Each number is 128 + 24 x the weight over its row's rms, rounded and kept within 0 to 255. Layers, rows and columns count from 0. Numbers have three digits each. The size before them is the row's rms in percent of the matrix's.

# layer 4 MLP down (transposed), 2048x768, rms 0.0424, rows 1717-1735, columns 512-767
097:155151099109135142086137146133104162093105140141156165103152134091101112120130140144088139119106108167131098112162138146135139096127083153117133106149117080106154080135138168188100133148094126117161170142103136086194100141116143117114146176136129177137104094116134126131124115119098144115133126105121110137125128114117145129121149137139136173182108114121116166094149113103155145184112117131127108128117106161120097150099149115134136121062164133159112169139166155129137133097138121139168121119096137116104138086093117106095165128150117154158164143126140100133115184145125120161132114126159095128094108145140150151089166094104141133122145114130173149114146118148117118126159140122118159121106147154109099130091093120101125134117115098106124161088135106128086092155074124
098:136126133131064131143111114101109162144145123148110204122124120093155114098077135130123093120111098136162140124143134153143129117104124092143128131148149135121162109121133115116105144142096134106133129089105134112118133148117143143133112114135152142137166145110104137161172129158100062125111155180129118152140160119110123136148144108097121145154109159150129140119090153113146098100154100157118132150102116120129103177126116160143133162117103153119150142215135134135109135120180117142125133120110169125118122136151127078147137160128138151179098154158113109103130113131114077147118120157103150146146178138144124134132111129130091155140156110114102128121091128153088134120170169135115072128144087156112150144116123135132103137170128150150114111148154135091136108116116106
099:113117105138159133122113127123133128124104139126142157131117098126115133134137166121122125148115103138136166131136065125139099114098168112165165088112141152160147120169098090168114129121135177123148093111115149099124117133136125151105105154135118179134171177119141092142070121104153154122168144155137164105162127129139132155143120121131123153110145137158124128143127088136173102146138105157136139138136121152160152116144114060084130140148086135122142143109160131140134180139130181128151147109138129113135098129119157148091096174122169150170150124115107116122125142139115092109151147121110126114141129127171143154112123133127107129144104091146129126116147131129131141127138098126181153119113148147147108126111129141128129149099095121127118099150147095119095110129097145
104:182154114134107123124088142139131141189098130123132142089125156142144152190122115105168115124135126142117126136119145112180115135118139120139121100133155159148119086130109109090145156170132086158090107129159124118155144131122128146091118124149130147125111112117139128139139126171152116114112101132142085133150144128087143082115097106158153135134189117155133151122123142157115157117106139148132127128113179146143115175129100090167144138132144147105096131131143100171120095114128145118128138088120139089115129122141129134117150148104141121130155082106117145077120120110125113117110162123128148137073124150093128144136142140116133101119138100108076159107130202168119102140107131134125172132099147126111120106101079123134114181141101113101099116099159118127127121117134149
108:139154153137107151132120136122077150144133098136164145130138099109075096101133116101152100109138153148144157149126088140123112149139115130108142129134096144090099114092127107150176104140101142154170104119141114115134136093114098145102094098107186131133120103165100091126133115123131178121132090128140118137147163172168137098099144108129133129122089128105140158083067146128125153107136087122161095151105119149188132099058166133120108201140098146149093108151130105136129132126111133162088099138107141120115099171133148100157091118118115121135109137105105091135109094136171095175084099149098130139151132146149109103100125117139106126182116123132135133119156125142110132153109126134144115083159117109123105153140154158113113132103094158169164160112144144119073130107129105
099:132110124106129139127138106138135141116126150123130097142137140144160154112116109099117132092094142148118108131160138157126138149137105140137126161114101102132125149096152121126122122136066175089091113166157125090109104118140131127093107113155132121156133136182073132134130138152106162133145096147137092143132135174155122151122154085086101117142112099123128117145096134127147160148151100124148102109105105113126129139110141097115119132162132122136149112140087097152107114135149089111095120114128115135096146110152207140132109141115140159116136117084139139140117117169159087148087096129149125102144109139137095083161129152113119120147114093093128124143099144080178134160139126149122116188147082101135058148112122122147140094151126135155131141176091117160122151127115146
105:140153076136107081131098108117121111140116124138148086105114102152137091116156171102155139142082113152145136145065095125124127141157156121109147159099105129162151165139179128140112163134155161139169096135172135197106132200130116159131130138163148134159115123106107133131133149095163161132142114140173088117128157192104132137145122092115117122104170148182122093175103170124093116106108126121157126107116132131140129121155120168146093139115064130159150105120096152129139124102133103125140146136151142143159062096138128085122124136077095102089110110113132188159107113109136127116137116092102090115133162148151103159105118110139083126126070126130147048132161104100105098079123106143099102086151123129143112103098160146094076139122114151126119120076154150120118143163091118
096:153138148140119149074142131150110133121153143167115105125135069102164144166132149174146142128122111136130109089124111144115164126157114144137141121112136129115122113124127109138133118168118135136128132128126138149123149139125155171148112149117158079135115156123144120145133139104128128138103124147143142107161157068147137112117146155149152103166097117097117143143146115139115067095079129144145123111115110119098113122123140116148137132133156131084092085100126105103192141102198108161115090140128105143158137125100116087096132134154128148158137148148126099095081107117125097139129115161118124135140151151166158133140096105114087137117141095089095148080132137148128128101160110164090117130130089151116148139132121140160144115103134153134112099103113086113121105121122159
101:125110137138106140109127102162103151143095140154127102176100079152142156155171139171144127130113122162143119179117194108176127139143117115147164137130117125149151111080107145129134172158112095138150107104114114123148152181113146131123166162130125157105132108094152113117110146097110138152151133113132139130122145069130107122164116139106126157075093189088098152091127143128137122102086109115149099117148124129153105108095157110150152129108119198126134131178155130105142137147125125113101091146158126083105117124115142125104126133111079177103147130090112117084144106140131092110099126104115158084148145141081127145086120108181137162127088131095092137122115143145138102152133115111100156096139124150146097125133129145129134087104142133120092147149112136156122178106085153
103:120130130108108160144135141124146125144082077127113170087146146064163113147102096155099174100124133106149119122088142118147088158116145161110127151121133124148137109109160133147139139107142123116105085116133128157135109105158119122133112140121102152137098151169169126104080115128116121174154097091156166131124158125118152165126131146164149103108119143102120141148095129124107115115127130157131117141169079158110141140062107129117202112143100118144151167148161101164102115155129138197138149123146161179153083158105167130085094123158137131156104114135105171110116162091170124149159150120116128122065113083153095116146112124140168126136138131139122114133110159131106134139140115086136155138163126115121130124148098158113144152108144101115138137097163150128150122130105121
109:169062124132103119137085106195123094145127141109135148152105126202103125092124069114154156159106115152106147088122136098167147082114110158128114136120122127123105168109104120146121143108097091120118107091142078079130135166133121140129086115142128106121145126124113085136131155108123139106116106137103127118146119198104125163141178126106109117126099125141152133157168106148138187155118132116166127135154091103115107124134172164150088131132134162112116146119140140123151082122127135116129129119135108116136135167130124113171094144126095152141129130158119110072134175130119145110120117111159114113132128165185115110169092117111123121135119105147183164107149145136095136125114163134157135101158131125123149133066153151123150117173135179095137129162098173162119132144120124
098:149152127090108118164109122146132098115158153144153114118141109113133151114153138108139143125115140130101144142114142137110097105136145102134182090110144139104119128099128153152139158092135101147121157145103142072113131105114080169112145107133093134136125153141144098140113139133140138116116170082130148119136115125169118150136156097138119095104148130142131134138112077111064141112111143106120132109135123162140147113123102156126111131155130115102124125086135120136120130146119116140125111100106145114127134140159079111107095148128093119111080104148123152140161148128135106152196109118134128112144132142117083134164121144118115161096165131134132161148158116151141128101119160161170177117167075159132178150150144162154108121136173145121142101097172132126102176129147117
094:116114135135117146135115133130153109115095094144099119082111182125133136132122124091127132127138127148114135130161154151110114133123145084111169141127125067177112119132094103157100163121144157083093118123133113135125134119118120182127116147135092114130125116098114134103112074130128122117140094125139197129117111095145108140108112095138170117129137136124124079115099109124147131151123132124128147139161147140108115165137149133143129104169138113152132077136138108123131138097170148156135113101117142112163165137107130081112132172137121141132095194106109114193091136099120124125129175110090103118179107143111140141120163107118126114141087105147128113147147163115128085121125143107138136128107120132085136160139104135162096082154127128113121075118138150116123124124150123
090:150130105113098078151131156117091122105152117102152113161165115129113118129131101147138119101111166152154139147151100146129155138129156096152123121124152133134171132169096123136151160137110126127137107144084147140153128095134134136132118138107160112152129087140095143129138146119114136162130162096167131109122126134129094140134092154138096144098119128130157086126113107136144112110118161131073133163133171142152105080127139138091105114160168144126171173158129125157123153105132118115132123127125119126151105118103128113122106148117128167120143122105131112148086107096128151183178170155123109102118113129075184106145068156123102122130105153117107121103184138151090120113159111105119127108136109130177116168169095103084133109157119159154109128137135145143108155105124132
104:143123153107119100076117091138126146127152139126139111135121182181163125138128112198072167133140114146117075186138138105104107167134120142126081139126109100135115146160122146157130125143158139101095140133127113120152140149118126123141113133177155129166139129113118148142156144150110118107123141145089128142145190131111141088086128143107148123145064099162129122108076094167167166089105117150128150128140100139114147145109106143094089075098140143158160147098159125103133156102137146115122124150135119143149100102147148119158116124099165131084113168114110142154087120115132161106146116090134119124141121173089124099110157127105131115091124145136102114121196127140129097147112103125140121153135151083144112183124151173132165160111109087135154142145122105131073093086113135
097:164138147147126110149099131129133058099124140116079153127132101088153174141116123102120139124109088169163140106123141159184135097106125110119090109102127140162152117129147123089147149109168145103122119091133101191089094123124144097131146084113088131161136177125170125120171095157108186169077136133148109158135093129131126148117122110128133152140131135102155152130096111121103151127114141105142130136144094158114144121122114173124173171151117145155126128137155129110139145138167138136134089099153135103142112133114095153118097144143122123096134122151124111114117120127127146114093109114157098151127124106106135101166094110096121129135103124107123155114133121118094160111134117130138137141129097164109134134105155165107110131127109135184144074132112104113115163101135113
093:145156112157107109133163101113142118106116122094167112128089137180144137130139157129157121092151140163145098123129162156076105147134125121117142092123099106164126106136161163090128070167131179142165125141172111154107130128150153168117105166137140130121129104141110172131118125119097139140100126138151124160113147126176119116110146147121093166144166133112125167093102125102156094116092061163128139160099088101134135113122142069135118140121127115130195143187141107135110153078147115125118148152157096096149137134144111135112086136106097125108125093096133137131148111118093170138076160122103114141102135145109092165154127152152147151150146115152098093135101140138127110134151152129142104099078137158112127133101093096109079104140106106122121125178138136120125105154123111
098:086111138154077171109143126123176108133124143149096115146140094121140140145131146190117157117110119173167108112095083172121116123088076113110168138144143144130159109154096080126126103091141107139120168114143125164134111153132090144054141093150138109143133126085141129105152151103136085151173129127095108139129126112102089154094149166157141125117118121115140091136137148109114112086137160134090115151126167078091115147141095137095142136124122157112094094108098126094101124116076147128111104114120107124112124117103146133135096104171171089133104156107157143136132162134076092170154116161121137132128112149156154119159120154139128086125128091131105149105115132101137168090139108134139129114124123101131049131142135146166129091141157133128114118096134164135146158101122118
107:150141141111154104169106161111153114137095143108124165104123147152148135144103150156119121125160103137118091154135121101145118105129139149134109114094100146143171106121135123097164107106125137169147136153138117133166084146116172120103147167151105129117137122127148117101076104166172151109113122131124101121128158153135171121133151099125155152095121123132189104117107142109159149129152158138123143113141110161141144149140179109086107147109195099128117172135124193169092128149165079126130148127124100151141164093102123137086163141136124125107114146098126140050094132150091130092162126142136112116122115120144111164122120104135156119146123111146110103138138129137153117147121102113124155142091071123106106190097134148107103109145127145170141102088139089123139103123167140
# layer 4 MLP gate, 2048x768, rms 0.112, rows 1718-1735, columns 512-767
098:119173099142158124123165083144132099121159150142102110160140093118152131130111162127178144125126166127122135137102124123181144068114113128171150136103129100138114135127109134138115131161113124141149153160123141127128129124129136122091122077140122134165110123151157133121111149138152119132141100148149105130125100129107120125128122150141156147101109102163138101171169101109157143182114136147114107124128105139133125123097147111141108117140163149137112120157101146132125127147109152201142124140132109128139126095178090105163149161115148131115175172127156119090142135120136140152107159124121125121126117143094103116158103105157111155117150135159168109109118134115134142119178117096095122128131163161132144088167122172128155125155095124130143122141148138154131104116101145
095:097129134153167108097120111124152094141152121150175081114103092154172129103124129122145125137114130130143091115125097162133084093147101136080126121147130158112093142080105117165105126142122084135143114157131165136138153136141116158123160114124142113136151125135160091136137159108135098168125147181126139132170107141108130079081138101121099098152122099109125147156119102142163115107128146199094151117114134123129154111111112107175121124110161105149164154147145136127110117155120161171156128122090128140138166120132127133108101148123125093128109117144136126156128152075110127122154118160171120155137124159087159156097130151084120165143134179124119149155154115140154125135135107149123135117152103139101144130122158137116109142127115080153149149121122110148128185145121153
117:173117117130123163117123161169131142152137136142175102152130158092121124106082084128140127163142079113132126134159130112123142129154082159190124098122126144120131169129111128104157131148104160142123148081137119118088085144124125129176100109146133126104122130178141130161162159119096159131138132152116128129120169133114086148145094110114134133160132111161140123127113090118168121146170163135131142124128122133117106124130127106142117142156120116127133162134146115140114128133111106173118181164146100134152143156109100159093133129063148096156125114113143131156143135130108122119110109102143170134138068130118115123190129172135146124130135141107148126119104150100096144097112115134118124094121111141115127119170144119090093126167105120108119168108150107164122111132139141
112:086076117138160125123096120116093177117126144133141122157124116118145158102136124136152141094101151111116126134105129163128106134130137175131128133111122111126072130164169167083137095129138139103155132126151098082083128148153169111062150120132127131119115181133171122125126079151142119115130148117084111131149160128131122112172158106141131126108124117148159079178153097159156096143167122115082111111106121156146096139141111125133155109113127148164102146143109150149115178142111121104154127115128163121128114146155109144120118165117120117125165102126174119152123149151096133105095143137150109094113146135115115129133092134087101109123132117117103131109132138174103130139131074136102176149156144162109117136096130122124132160144183107149130128148124130163205101159137118
111:120168105168161125087122109149104110141104075108158143142134103144118133104123143189100143145152119126099140137089147141094141104111138110135093143124144138119135143145148145097138121155163133100151152123106128153144125155150152112103138157158120149121139103136143131109159100136139119168087116156134108169150142118144108109117145104149136103135109138151104109120142122145146092109137151120125167133148170120132137127152116135116118119129090143143132125108075094163169122059122138135160124148127132184114137163117125146120079116136132091098103115154097109142080132102108155129131177154137135071144122102138114136165120141099146143070126167158103125113163154146127196142108107107196159128133166151085156138121120089153093164102137170156141075109116119145141102128131127
111:112146093140137144089124083191120162122097132120128156101091140132119092134128106147131202118106102142117108144114166122151088101098171074096141112103154118078147105142079113100136131097107125116105125118116124141102140151105124103148138090173122123103123142124093120153095139126087103096131137123129148127104131129087175141084087138093132192127116129116094145098140070127138148139098169144176130094086140120169109136142059146154153136143125123069114120146117152100077186109138081133136121085141187104123142121139151102175115133151147111123094157143113114142149141079137114123087145134155139059104111095130103105141127134159197134158088126154111105149167130156111137133134120105105150136126124117073149099147099147121073163166115139168145142195118127147108133104172142
094:114114131121109114133155123168142159122129101119116088083116149110101154144116104102124112160099111110136117141137169146119140108132134106101129146108137101122144130108106133136133107167097157110112148102106097125167112120115130112139163135122126079136124123147098128098073125118120183122157131108168160125144122143076116116190146143126122148141155121104134172122142087160154110080085172117106164151107086132095143145119136130123102140113096137137122118141120130091131142115169123158160118138149148096117138151124147107098130133074161101130074158121135103134143083110085106125092154174123088134058159080090149125124098071146104091168163146092155153138136133184172159135181120111090096119136112138177121104103117147136123119142121136164172089143118143112126118121098154
105:128047103142101139133160158136160142107183141128153150126074116171165090138116138149140137102106134118175110078158100137123103104098140160106154097099123128096129153111107097107105152144116105158134135164152126123119162208106160096161146129111106167100102146153159116135140119139095094133202145097119117094138151160124147172113147094166136104122138168107096131091122148133083131138125126144122144124120171128111127128141138106168124117098109096159138148156125159164093096133167109126141122150141120100180128117113109108084104149130110108157174136121141079131094126142121146117134135108137122107132147125135117135131086121085141090108102103078153152100102113149163099129112157106132168132156126104127147106114108176117144126159159118132151114113155090183140147149126123
102:153090138150115146166130124131145096112124112122105129120114101073104117083122122103109120139073098116141169124126110127133107108184092112139103109142094132151167151081179090125137121156122176141121135145147147121141144122145152137137121135104170143150155126140163138099122134131121157138139101121161154126112184143128111151124119128148138130114106147116152100103150101157113142128153148095111148139176135154158149124163125153127160139107143125123120105104146124060151085160088117161155118125170124092124136098135162124124100094159138142147105146164147116100126123135123121086109119116140119133124159113126145150116097135152145100105137125083133180155125114114133111089105093145115137144127110127123109122142133144114141140133131144126140154138142136109152145113117130
110:107120122090155123149119131145136135139112123061139148110099107143128137138101133141122127119132110141128116126119177112116121117166109159167164135109106130117130140112155134166108132100146164119162152106112115077174176146146122100079081129089063113119134077120107142156090083123157138163095128113124181109128157154111117162116136130055160106145133130127091166143185141138150174090077122062112102146161138090131131136150161166165095113113124153109121093103128122112140087109145119144137163125102100132168126158117121091134089148102130118143132140134146136094134165112137101125126111125147098111109147159078159145087101125164143113098134139138176107146155140118131122104142117150060129117132093086116132128107151136126135099181152147109081102134190128135158176120116082
097:108131168161103123133098112119144141132212143112140147129130118119104132142148116141091144128138094149163128132109085118124137115126135095168113100141164140125121105160109145101150195111102097165120122113106141171077104116168121149124188151132101142136086133131125140102118148084128090145138110140116098103094122160156143153173133152083163114111138150152136135159141142134132147084084064141114087151125097123131097133179174155080171123100143127154140166183113110133156153128155112144105164107098141132092174161122106146119108156096129142134105106161105152140159154152120151111155122157099107099098166145126117156135113088146121165135142123145161142159186106127180139163120135085095125150167159104177133144130104107107124128110150148065092098171152151119172169161141138
093:116122093131090136132136093119165114123170165158156152148107122153118185095173136139087167121183083075135095092179128073171122079106161143078158162162124116144134128094109124146130120152126112168082158107119143095068095160117127188102091160153101148135161106142098142084142117156146168152107141143148116128162126120107099160113118116132153125156197142132093098117116141179093109105156164087160122142137110134150135113134163089107084135151126176131147127137127134142150119109105156100108176127115140135117139142126076121125134156170125081113126105144161159105124151151156106132117168146149120148077104114121125123120112092116123097141108128110160107168119118142074130120093144138117112156062149122118139136149087160119113174119131158133149114105125131165135154104126100
097:130109127114179131096109154131150118118116122118098129141111088084175152124122085100093162128116144102160154146121120103116193139134158126079089112135119119107128114108097125113110112125104119152136115122131088144158092103137117105151154108143131103098128142148128093117152114145129144123126110187154122102111120128129119130093103140162155076125097146181081109186130112122105142169157138122110158113140088143155085139175118126142118159116125164160144128136136135136125118116139124098169119153136112141071134123129154080120102120108132138123112170119158131147085117121150169164135162115102107110184116153097118117107141182176109134162094140106116161143109160142134136088175123130140134130113129192170116136152104094160131138125134149064126170101156156139149147104101139
107:178104150132133142101088131154118165130169122130166126164124111107137120135134086114136090158131174144134128148136128125080090134132101166113103115158148151122179128135133160148111110132085084143144096135129147148113116094192119163155050113061127130127112106157074098127120160104134107076122151129100142141128177103123148122133125091148086143102129105110108115146111153147168109140132136121141116140113107107103101102175164173088122158128130150077128127111074155138120145098148128127147155139132125139139158106151147101124150114104106145111077161135172158132102120148181087131139150168165091164097141151122140139178148092114119106121145124094104137106139111159118133147133135142124113118142154133104127093093111147132157112135146129107187152152116102138114147149118135
096:136140107130116121159157069171158135161149110130100079111127094145107166122154133087140116111121118141148148157152117167121154117164160108159145129173114125117160142143164125152127133121140138127155129163137134074114136090114102126117139154139150141117119089135131136112141135110158188132105168129139188094172118128149139126129080124149108145112168125133130152178121119143149173121122120139137080141142096147185139113142115140149132143121151166113137107153136152135121127096158213142141116096120138125146078127140142152146161102133063098074153161125089147118136134140133155112118073095152146160121152133125159117078112149146130137135151160145175104162127165158116120140123147146106106130137127106137126108117102123133102156110125138142106130174129108122107146138134105
090:096116155144149103130165113119127152111111129140139130112127087111167141132113137167150131133121169136160134127162130098133166154076132137097149121121144081102138118146095082125153119081161106115141142109105117129156126146117076094111139144130110125086155129165130137121128092130126096113160123118156151116163166147086099153153097127158128126142104058145111142103135146144108178135135147107128093157166148087125109151132120110138120137098124136128108109128105119148101126176116159133107150132098121166115197145135145122130124156091127164144140124150070112118143168119119103169133138152144120147148139151126110104103088094120142176068120111119150080152101121129133149157095133138155134096111114162117124150143095159092109165121124129094130115189101114147125156126141142
100:115127114106137186146100159116131113111146114117206150107090136129101121102155118162132174096150157117086142150145092101115146111154147120144124106132154091086124089115149120148125115123098119169119103156134133127115130099159097128139128134128164131134116129139130100071114152134130142097086082109123106087126131163107144065177151087141142150117125166157126115112147162154151148112128109149098132102132192156147140142169119159144149102149132094129101158077129139142126148089089149116103128167174101119122123177129174108111106148136118145109146139102121056160142113105115115086119149115152127114164112100134079126098125119107149158099129122139175158117160139104149120103160110144135093119136152136134105143134098144118102112149131131116115146115104136141105144147123132
101:144151138133104155137119138131137087088082109130138120162140112157157110150155098149139150148157094137160141154119105097094159153116125084150148105153128159151138139141115107106104080174152112125139113137096079150153115112121113135108148166149158134087141150120149142092165146120136109132084128173168165123118135115166128159072092165147114132057152124100146122109080087147132129149131119114163128102108140132125129156110139150126178143127119122136098119134125147179131124131140115115133138148172146133099096112140072124129113131106117102138109084100127121121105105152164162111123115130107101132114149166163082152085117155101086089144164132108163117141178116145105154117157135084101119105106110114089151137117094157133134125116136124160132139083132097121126126113138085
# layer 4 MLP up, 2048x768, rms 0.121, rows 1718-1735, columns 512-767
099:125128131191086151147112159125118169140160139099151134127129142154115096148157123123088153142161129102142104103139140140124138139129122141125076132103125147119146150159115092126133151072135117089156136106131119135127141097147126117111112179122127129165113100110138124151117120106110101151132127160105158098152136132087150144168082044092093126145107099089129153135109193133120138155158133115115138107132159090152181140139092136147131152114132092106125142144122102172192121106146100093115091152066125083092137145125184115117053136119159155125133127130168115127127119124147132113138166141118137110144169130113142176111121151138129153154122131144114168136095125140121150145120120142105160116151107146129138139120160114118133149099132131112124141106153141138152157094155072
098:098146145160133153116187157119137109122113133131168112150141117134087111147137151128139126118116112104147157136181150118150126143131082094171132101082118127130140109146125120139141089112115155118157126116113108087096118141159129124117109155148113130087114164160157137128106116117119135103165128145173121094138127161149130095125131109094144141101142119126137114153160150123131171127135131145140104102158125073153178137164109125165126101075143111148116129125102130144121144104151134122100159132145106144108130120133147132140137085105143123183172102143123102110149119153108124160107150122118121153142090084169137107139118101154122092126113159121164114131134117165131116129103170178111124148104165133152137104135139147132146126172161136149150076135064143124149106133124170
115:109098092111139082156143141086126155118113134112126139110137133115062141161153075137125150130114108157141152123141151136127121133143138104123138141115149110136157075168122093119155113142106111137133091134120104128115114142115141139076100136182115106091134167076148141191059148122140126135088090101141086124130122157132094171132108114102159116114134143089125132129122138099144110097123083114119097102108116134109112135103085138116164150167188133158120099142187119132128101163095132150121154132147117102136128076108112124157097143090164114116183157135106113090131141095127112141094131117112130128131109109148120137133151113097145139154100146119148109175084137103142169173102160117172149139147156140147151130093129115150136170129191123138096178125127116159121149131145162
111:125128158127127141196123107119136158128144121140152136154104129150108105151119125126106131134093110139147129120148131099119119137139143141171106135104117142104144092138106149150146114135095124122145133149119140127085188116130106130162122095143102118149158150107073139157190115123110151107115122120151132154136156126138112094091141162105168175124142131099121092105114108108135102129137118148133138107111158113146135112143114128130115128121156109110163107149161108103166095087086118146116135094130143157119121134120153127133147083123136143107147133119135175131133102111089110122132131135139134116120141199120090143140133135123168102117086110117133128091084132109145124132193142152158104130136155119092116169175094097108101099121110115119142115139119144167092158089103139
110:128104170140137181109137144165124173116154138183125154082129096139115153138157159145120124156105152148111117123151103121152199091135136162099164133100083107140145138128163139131145106135123116163109124139201143066128117148114097106150147120117128159131169097104103114132131065134152196149103139141118110138112131102129117150142127133125111144132093151115125138143107093151119158133098130125118114073135137140154161123098149093125142133130128154133159135133157134159119083118139108139137125131158187142117181089140159114089140156095131105121150114149137173094145105141140136084144154093137141128173103104172118139193116141156116113099175105091116107072118080101090126123135091143159085100118108071162122136137140108142091122132145138105092140116140112175116169143096143
108:115146096120158145079151136117145150132116124181132160120093104162104115115095103120174151117125136163116094141074164138093116107184141103147121152137164115141146170166154149086129146112187147100155129097144174162100109156128129114141122112160171094123088118139101110127158136105172112151135169109137091157175115110171117065095150120128142104132132133138152138146137095152137118129103115172127135114106121100195100138154113151126158145094103126135159142127128146152116125131138089100119133082134114111125182122134174128147112149127082137101118124107127124129121120101129148131129155126148115098143123100155133106164092101126101154122134110129108129163120137132081150124126132136122144174137089150149174104128136083139127142129113138155145078141106123087131159160155138
097:079071138162124147147140116212170137137129132134144124126090135155134130138118130122150122159137117105150163149150139140117118156163144058135123130150121091103121138136091136126123131159123105107167140134090169118152117134120151081154182158115171109130127174158151133140079116100128176104134130126128159130143112127100112095102115128137126139125139114133156137153137111110138164162117129142097126141122091144126100134138157095122116142107125133112129156153124155125117139078135126123191151095137158112108102148162101130114111105136149139147095139123131187109106162120134134118120144140143120162095147126115125118112088107132111118169113107115134103101125124120156114128139119107098096133128138131158132142100121186158173118091156127121132160142139095137137110118119149
106:120123098121108091154103106105131132135133168100102102155129091143134169162140156140151100132122074123127151124128168124114193164095164148135138142158157116144177150110152133089149157132165117117161099085107127115150109152113125111131111113125095076146134129121142162110133133138114108153129126118139149097112104123098135147122086114138127110136127164138117142145104163074122158150121155128150094165136123095120123116107086111216167109167151097131104164163112169149091112153102154133144123120141107094150116149120095115133082121147145121105110110114131096154105136108186134101111136133122099150119128105137122157134106099103183087114166166108137149104131099143102114123135116138150081150117135107157085109101095118145114131152129097188171167135132143160140109107130070
096:150153134138162112167110080145180153118091077103118138106185115104141100147107145129110099171079105098085153157114102134133132121133127115127139119153154120157137107143187171148160121132137168103136109151111121143126151106143181126087099127111172162137106131138146110157118120122132149135121134088119162150113121148155134136160159143156120120164127168148162067081118119164143124090191092105124167105140149127115132124133168151163146171092109151117130110144122136095153090149112125137142136095180120115132156155121172103148110126176142049119129134150143158114121125147106126131135118123166147139162124135097129104125117111178186095147148147082144154142128145159116107087148120124129133121140100100106128116171108124078146119175141145101175095145127101169162140146140099
109:117090141183119151110076113142140156100117113129142101137106146105132177139122115147122133136097138135095120108101124142145149131120122172144151133093108123147101153076102124147102149113099162134148127122121105159139143128147099115142116128126159166101116150132046099125091167142156121097099152103143126141114129102095130150146145113145152134133168060135126179145138145137137170095098100103072123108117140141135157136104122117123125099093108122142135125122130116132134120082096101139122145138111150122123094142130153113146115100087126130151115116123112089113130121151141120106102128172116169116095126149096068151124130107126135134113158141143091116088115079146139117131108112111114139110135159053157131072128123118105086122120158074112088129145121102128134123135121124
103:131137095114157138146136106107139139094092146108141108124176090111129169166110090104153122111107102149163163082133122161104143117137132147117105112073127137143133118133142157115149135113143131147116173129114173135128126135202144169128098129122148115139144130127139158125110170137109151147146102153091157114111132118128128128137100156112132144106082117101068093151121062138091160138152159141173131122160137136108114162110131133124111126084088163086184147113102101121113140090136133140152098126126082120113114102177120088114138142146153131145121165108120102098106151125109083114159112118122106160151144122148094150079152122120129113138147142115108129147113173157107140142127145105144100166123165147097157159149063138125102154184088150091141144141091093080077140103129145
096:115144115102109147150139110125117109093127146160137114166165119108095119105146128144178145133114145083120095116151126135119089111106155111144112148113118121088125161155144120153115123137109096118074146121150116144102127140101119117126163133138154143132151150137118110145161131078117088144162101152139168117083157137115134168137143142117099134118155120134097138148164091143159060107112135131176132142118152114102141183137168153103115120138105129138131130087125099124125140146167108113115136123167122154117164071084105144117110173176096135110156182111125093201146141119103126151112177111082107124135126153141134117076103146117139203171152133132112132131115158136110109131111137123160113137112117128132145165137157177116103151133142124144155113149117102125137084118124154
091:125122111145118100136109154117151188066142146150134111139128124104110150085174085147104134097162160137138106140138133104166168106047101143133109150177159162120141100119155143130165135191100158179121138181088189129126084131156136116077119164111094140147160162117112107081121111109118102129129109115115158125128103178077121154140119106128132141129171126138107132157161137127119139143117074129119061174098160170108141144118144116118130176100109160115132138114148114150118149159126121138100101149102121148153107120170117125155112074121122101153097128113108144121132116134121137113153165126114099177130137158057092102112160142124112126102164114124150141134136130144146133107102124133145125142130140137107132192159127137105107138135169105137140119121148168078118125116129137
106:148090131139125150106113125123113069150123158123138121125134142143148133181120094102092135095128126153112132110153139163112087118127104150124122154117140121123119143133145131175091103173077108118091155128182123133121149099124147126142118097108137151120109176111104139133135135129093122106093130170121108097116145144126107120109166118134110133151079137111132121137094142137138128146138150122143130105104087139147082112153122113062105163134146105110140148096122100144075141128113159135130126122155122097165125152119128095101143135139097171143120128084155160155128107111123136133164115146106113143185163153136124119126120183115130152109167117100100139113142147097119095154048122150172128136119154083159144101138094123117121119091143141103120103169163106085081130171145136
099:159128066165111119115099142145141155155134147116132153169097151146098115148141176104129133103132137149108082134116148212129128140134146071103109122151140149091110120125161111173113168133167133103134176151115163113110182135117092135112141132105135149135080121130112116086132114128158161143111120108105152177150127134128123102123134146135146167100125137070104133128143119144101124116144104156166122169097122177192126075130174132117136161131111186137114128088148126136137147154184112124102115140126146106114122147179162112126117127145102108129138111073150122153130092146179153096119127124150173122124052176155171143155131103150128140103143106122181134160157123130162101121066189136110123151161144132104152111123096110144152156096119133073128138078091116122105118158136132
099:134146147150129173148099144138098126144145072150133127101126100117138146145105150122131120086084139122145134123098167136135115090138112124166190128121095142126085170125110140105134152156143143119129121120063088143130135152139147129140127126178135132155090121147145144140117077108172145145147104150136112091165088080101134113156138150141116081096106147074123151131106133135131119104139125142156131099106134136136156113156151133143132156139103131138158144142104143101146179094136081145170081126120116116160149135158102125133104121136130141151126107114099070132170131128182129111121154121158111141111138139113141125118090117158145165172126123165124156147083130159148145093115119161141145165090137098128096140125154167161124096145102118140168116094087114126136117150153128
107:078103142185141111141131112160111152119134118142117127144115162172159137130151113129104110169123125184129084119105086126161068119113128157136081107105143163116100144104138101143116156113129155155164145116100138121125163149147108163097122126106099105149136104152146146146122117100125167149153115135070121057127115164115103138159108142090148130127145161085124117132193134114145120139170125156134156102136141091114135157076092121128153139150169095127102112131138081187132158137115120155132142128153150108134143125110120107176102145143125119154113139104138111128094127137157105137136072138129169147194159148122148130096120095139154152136136134132107079123111138120156168109113144142125097101138139131137132155143112145161141100113110066150134121120143132179112105147135099
096:164161111122160160117112185100122113111181102078122129159132129119095118140182087140111131140136135091121172167131132146131130151130140069136126116113094105079145124127130091105124130128114157089108125112133127141136097129144154130113134156130124117096115130134116177140126163138134126120078177168182141111129114169185142123131083145134160112095104096112136132124161106123135128112151119133145130118115157127107141160168139133149143149099131137142148125139085117177161159102145133119127152107126135118115166104112116138126119147147111116130138103141082153142119149136125045136130144132095088155103110177142109101108135146098113112116120113122142113113129106163139160139141137114129182122110151153159161120128126161101106139127111128144151082110160130136112142103126113